Each number is 128 + 24 x the weight over its row's rms, rounded and kept within 0 to 255. Layers, rows and columns count from 0. The size above them is the row's rms in percent of the matrix's.

# layer 3 MLP down, 512x1024, rms 0.0304, rows 463-474, columns 768-1023
size [ 95  99 103  96 100  96  96 102 100 119  96 103]
[[171 139 138 116 152 130 109 135 146 153 141 143 133 117 120 158 181 128 153 143 163 119 145 121 164 119 131 141 127 100 126 140 107 101 112 112 141 137 129 126 130  65 125 157 173 124 156 124  99 177 118 178  93 120 156 160 109 128 150 132 125 120  59 110 153 130 106 145 115  98 117 135 112  86 136 147 107 102 140 128 143 159 127 163 159 121 124 109 160 129 103 145  98 146  90 146 165  93  99 114 170 143 103 136 129 117 137 153  94 119 115 116 125 144 136 125  97 160 183 117 117 150 121 145 104 131  70 147 108 139 136 116 138 115 125 123 117 124 157 168 145 118 134 143 168 143 124  96 117 102  96 114 121 108 150 111 117  89 109 172 149 133 118 142  98 137 112 107 120  76 127 141 143 138 132 158 134 157 119 140 102 118 120 128 125  90 127 113 148 119 135 135 117 167 181 153 123  99 164 124 153 148 134 148 150 103 120 125 118 152 139 113 148 148 153 149 109  93 160 142 148 100  81 137 107 103 100 122 128 158 139 124 111 128  98 148 130 165  84 115  99 136 165  99 135 104 109 157 142 142 119  74 150 102 124 154]
 [145 152 160 117 134 109 108 105 106 172 182 154 110 128  99 151 138 117 125 117 101 162 109 114 121  87 134 134 127 116 143 121 145 152 117 129 133 129 132 186  81 171 142 148 119 168 155 125 140 161 115  63 108 116  97 122 138 100 122 153 161 123  88 124 141 143 118 109 135 132 148 151 129 124 125  73 148 109  94 121 127 141 132 138 135 107 169 117 148 165 133 162 105 110 137 146 128 135 117 151 137 118 100 161 134  83 155 134 122 123 143 117  93 157 194 109 120 168 126 114 130 133 180 126  95 184 105 151 143 122 115 111 144 128 129 143 140 130 130 125 133 160 131 138 166 139  80 111 104 125  90 132 119 137 135  80 147 117 106  96 157 127 123 120 137 127  94 155 107 160  84  97 119 144 129 108 105 149 107 116 122 123 137 111 154 140 141 127 126 158 113 166 110 168 164 139 122 147  88 106  84 146 146 144  89 150 140 120 148 160  81 112 123 139 119 125 163 121  97 181 145 143 175 153 150 145 127 111 126 150  98 103 113 128 139  89 185  98 166 163 153 143 141  98 122 117 116 113 157  95 168 126 154 119 160 126]
 [165 132 130 132  96 175 184  71 144 163  90  99 168 121 126 146 169 103 104 169  98 151 100 144 120 153 129  99 163 148 154 144 123 159 103 117 129 128 132 177 143 144 143 114 121 136 117 148  86 129 169 138 118  90 122 152  86 179 118 102  88 158 173 128 105 139 146 111  87 109 139 105 132 128 116 108  80 103  81 125  81 155 143 129 130 104 135 137 142 128 141 127  94 155 149 143 134 140 138 105  91 132  95 105 133 151 137 151 113 127 139 162 141 177 140 136 110 121 107 118 152 151 168 131 115 163 108 155 101 136  95 120 137 127  98  74 115 122 161 123 129 117 148 109 119 106 162 133  95 141 123 123 157 138 114 144 147 125 127 155 163 133 147 117 103  94  87 105 139 129 101 115 145 135 101 170 142 170 132 114 122 126  87 125 126 130 129 118 127 146 177 169 129 156 129 114 109 136  99 103 101 151 142  90 100 137 144  96 117 177 151 113 168 122 113 188 125 123 149 142 163 116  90 187 139 156 156  94 145 117 114 170 136 128 151 119 120 131 128 121 134 108 131 106  76 118 116 134 104  94 107 131 173 104 136 148]
 [119  79 131 118 129 135 135 152 124 157 149 122 133 100 125 146 167 125 136 107  89 135 138 115  76  56 138 148 122 101 135 128 126 163 127 131 153 111 165 121 129 131 118 126  83 114 148 136 108 132 131 132 131 136 106 174 158 146 171 171 141 122 142 105 110 135 150 135 156 131 153 162 130 141 161 130 151  85 131 123 158 143  83  90 127 129 116 151 157 109 153  78 125 123 165 152 158 150 139 126 129 124 152  94 138 146 130 136 120  80 113  99 120 198 143 114 118  77 129 136 101 150  63 150 141 156 104 144 125 131 115 121 147 212 123  96 129  78 112  90  98 133 136 129 166 138  91 111 127 134 123 190 121  99 112 151 138  82 124 166 146 132 118 123  92 117 146 125 113  86 123 144  97 151 138 115 144 178 174 130 128 169 147 127 163 139 142 121 127 128 135  68  88 107 119 191 135 133 155 108 122 115 137 144 111 125  64  82 103 141 150 127 112 158 101 148 129 134 125 128 145 151 137 123 155  95 125 128 120 124 169 134 125 107 111 126 115 155 117 146 120 136 105 123 141 101 101 121 165 157 153 113  95 118 120  88]
 [ 94 177 157 151 160 178 150 102 107 110 120  82 133  77 160 169 127 164 109 144 141 118 141 152 152  99 125  64 133 130  93 117 122  96 138 123 143 124 153 161 121 101 137 170 156 162 122 156 136 116 101 162 112 137 134 134 147 137  81 133 135 138  89 160 152 116 123 124 159 118  94 142 133 106 168 119  97 153 120 125 176 143  96 128 140 143 132 122 110 156 114 137 128 144 145 102 112 129 128 139 132 125 105  94 133 159 105 101  99 147 115  81  84 104 133 103 110 144 158 134 131  90 114 131 107 132 130 140 138 114 133 133 128 103  91 119 110 137  99 141 106 131 182 170 129 104 161 107 142 143 175 125 151 151 104 110 136 114 108 166  83 137  97  97 119 115 148 174 109  85 122 155 166 144 133 104 133 143 148 111 144 143 109  73 123 129 113 141  93 131  88 155 101 176 161 114 139 131 159  79 146 107 171 108  74 138 175 154  86 126 129 157 124 106 124 127 161 128 119 131  88 101  96 169 146 122 110 153  83 124 146 139 100 157 133 131 167  79 127  85  97  96 144 138 145 146 127  77 113 104 148 125 105 125 146  86]
 [151  95 152 169  81 142 156  87 113 170 129 139 139 152 149 104  92 145 169 138  80 137 131 146 132 127 142 143 114 127 111 115 117 122 112 149 104 148 159  93 133 127 128 145 137 147 112 120 146  96 152 139  98 137 102 112 102  97 134  89 134  86  97 127 109  72 100 150  91 163 135 145 148 166 151 139 150 128 148 174 151 152 117 115  97 160 144  81 133 141 135 129 155 130 108 125 133 116 112  90 150 116 138 101 127 109 151 139 121 111 175 157 124 118 138 155 150 136 102 114 145 141  91 113 127 150 145 138 105 117 136 137 131 166  86 121 110 143 156 139 136 127 125 113 212 123 105 137 195 136 148 100 149 147 141 174 170 107 129 125 124 102 124 168 131 131 111 137 143 133 107 103 123 132 113 149 120 103 125 147 124 151 135 150 137 169 151 135 111 103 124 139 110 130 130 190 110 151  83 148 138 123  80 134 120  92 101 142 108  92 124 164 138 106 129 142 143 141 154  99 115 134 147 129 127 116 104  99 140 146 178 152  90 110 131 143 106 118 124 117  72 162 166 109 147 157 132 128 153  84 122 133 117 153 136 115]
 [163 169 114 128 111 134 135 125 153 136 130  80 108 118 159 167  97 114 126 122 116 129 155  80 126 141 107 127 126 103 110 179 124 146 119 157 133 122 111 144 153  98 116 121 175 136 165 136 155 135 155 119 157 110 151 137 107 124 146  99 157 129 139  85 166 106 150 110 140 136 114 118 181 110 137 128 109  95 117 130 130 101 148 147 130  98 109 163 117 138 132 135  79 109 118  89 130 172  91 176 165  76 141  99 150  93 121 111 134 106 115  96  81 167 119  93 131 136 112 132 145 203 103 131 102 124 127 146 104 124 131 136 139  95 113 149 124 118 175 119 143  56 157 125 144  87  97 135 109 109 135 131 116 151 156 113 122 101 106 131 145  86 132 145 127 145  98 125 140 127 114 121 148 131 132 105 142 142  95 119 136 138 179 142 115 103 133 174 120 135 140 119 182 136 116  94 162 104  99 134  96 121 106  70  73 153  76 136  68 103  93 112 131 122 143  73 100  92 135 142 135 134  81 129 143 131 106 132 155  78 135  96 122 142 114 158 189 112 159 149 117 140 156 109  96 130 121  77 125 169 162 128 120 117 128 144]
 [143 103 115 137 139  98 108 112 147 156 147 101 151  95 125  69 159  80 115 134 119 123 121 104 126 160  96 119 157 162 130 107 127 184 120 111 104 135 116 138 138 138 107  77  96 147 141 107 120 137 127 107 120 136 119 156 123 115 124 174 150 130 116 173 139 118 116 122 115 111 170 145 127 106  77 127 104 126 101 116 161 120 137 133 148 144 140 117 144  98 126 125 120 160 103 151 124 168 126 126 137 145 115 105 127 131 102 101 114 129 168  92 110 109 125 147  97 146 127 169 128 151 145 141  94 139  94 139  86  93 137 120 124 180 135  94 120  98 168 101 161 133  84 131  96 159 107 145 146 148 145 111 105 133 122  97 103  97 111 132 157 103 130 142 119 138 117 115 133 139 114 134 179 107 171 132 115 111 172 139 123 130 141 101 141 119 114 156 123 165 177 162  83 103 132 122 132 153  98  74 150 104 130 134 103 126 181 136 118 112 138 166 130 113 124 119 176 122 155 143 152 104 132 112 122 132 123 136 138 172  92 141 128  83 121 133  87 139 127 156 113 108 148 119 112 131 133  89  99 119 144 150 102 136 121  88]
 [139 138 136  89 144 104 138  79 133 145 171 152 131 148 114 101 142 192 135  92 152 156 111 146 115  86 101 169 147 106  98 164 128 127 133 103 178 105  89 155 180 154 153 120 151 120  99 154 153 136 170 142 108 129 124 103 127 125 155 107  89 118 110 109 108 122 137 121 106 170 161  97 183 121 116 178 142 119 145 167 112  96 138  96 133 137 119 165 106 131 142 117 104 141 106 152 113 106 155 128  94  90 133 138 144 156 162 140 117 112  96 124  93 129 155 125 146  52 159 130 131 111 148 109 122 119 130 126 150  81 130 132  98 116 164  91 168 120 130 143 127 115 157 127 134 112  73 131 137 127 109 125 154 134  86 136 120 169 151 119 122 161  96 147 158 105 140 137 134 133 132 117 131 112 122 166 156 122 158 146 165  96 134 118 140 106 133 155 143 117 145 143 113 156 138 137 146 118 108  87 116 138 125 131 100 127  94 137 102 113 119 175 109 145 134 108 150 122  82 145 122  88 141 112 201 163 117 101 116  72  92 103 127 102 126 140  95 131 174 140 148 153 118 117 122  77 146 116 129 127 151 114 115 111 131 181]
 [166 114 140 101 101 123 113 119  78 124 147  40 136 106 122 145 121 117  98 118 135 106 160 134  88 142 124 140 130  80   0 145 108 120 131 153 123 174 124 131 131 135 166 171 168 164 175 148 108 154 122 104 125  99 160 146 109 159 140 104 125 182 146 144 124 114  64 139 136 122 124 120 126 130 112 124 123 152  72  89 158 132 146  91 134 135 157 101 118 151 147 183 118 164 113 139 114  94 171 100 152 142 132 111 134 137 153  77 131 176 109  94 121 110  84 125  86 120 113 130 149 124 168 148  89 131 117  87 120 108 147 138  94 104 153 103 143  95 115 121 122 119  77 109 141 112 158 154 139 141  85  95 131 158 152 121 134 140 119 148 181 124 156 134 138 147 144 140 129 146 129 151  91 152 151 133 109 110 112 139 120 123 115 143 136  97 115 148 133 143  91 146 157 104 131  98 100 147 168 131 158 130 145 157  98  97 129 148 180 101 127 117 127 104 154  73 107 133 142 153 132 113 151 138 142 137 144 141 132 158  98 156 147 160 150 148 119 114 119 179 100 116 114 143  98 152 128 148 173 160 130 161 138 130 140 139]
 [148 128 110 130 133 131 148 131 116 145 125 106  77 120 116 132 133 155 127 116 166 142 105 102 137  99 132 122 144 147 126 156 189 123 151 137 105 170 183  97 140  89 152 129 108 129 146 138 115 139 126 135 123 137 142 126 132 189 115 175 116 121 151 130 113 124 119 138 194 172  93  83 132 108 126 151 128 151 122 120 163  86 116  96 133 144 140 169  98 146 123 127 107 107 142 145  58  91 101 125  61 127 124 134 159 125 157 152 138 114 126 128 121 126 144  93 121 132  95 134 126 139 167 134  86 132 110 142 138 167 109 100 156 134 132 121 134 129 126 130 105 151 152 104 120 146 129 136  95 121 135 175 163 113 126 166 121 143 128 164 151 149 126 164 104 105 131  70 143 168  93  84 166 145 151  84 124 127 100 131  99 151  67 101 151 122 125 121 113 139 149 133 114 146 106 139 139  88 144  98 123 129 155 162 128 111 137 131 135 120 166  91 114 113 100  90  98 125 138 118 138 139 123 131 120 107 129 150 106 172 119 163 141 115 179 149 144 119  88 169 120 101 139  93  97 100 117 164 114 186 150 110 143 153 127 127]
 [153 133 149 109  93 158 116 134 124  94 134 102 118 134 141 127 103  97 130  89 153 122 130 126 131 130 107 132 131 121 113 167 144 125 123 106 142  99 179 101 145 114 130 135 109 152 105 137 115 103 152 115 106  95 103 119 151 131 147 152 140 139 130  90 124  85 197 142 132 147 129 123 140 166 133 140 172 116 162 128 158 107 107 111 131  98 121 148 117  65 137 136 126 166 105 130 101 124 156 128  89 118 111 169 163 136 159  91 116 156  80  95 128 188  83 139 127 135 145  88 140 148  99 115 154 126 124 136 154  75 118 135 141 136 128 167  99 121 136 129  85 123 144 104 150 150 113 162 164 157 100 128 132 117 125 118  99 123 141 131 141 145 107 114 123 103 186 155 181 118 120 139 132 117  87  88 103 132 168 149 114 160 176  80 134 130 125  90 135 137 128 103 110 147 165 133 142 155 154 134 129 135  90 131 115 148 157 138 151 123  96 167 122 108 101  96 174 133 103 110 118 159 127 105 156 149  95 137 140 120 127 111 145 149 123  93 141  71 115 121  91  87  93 177 100 121 132 169 106  97 140 100  99  99 114 147]]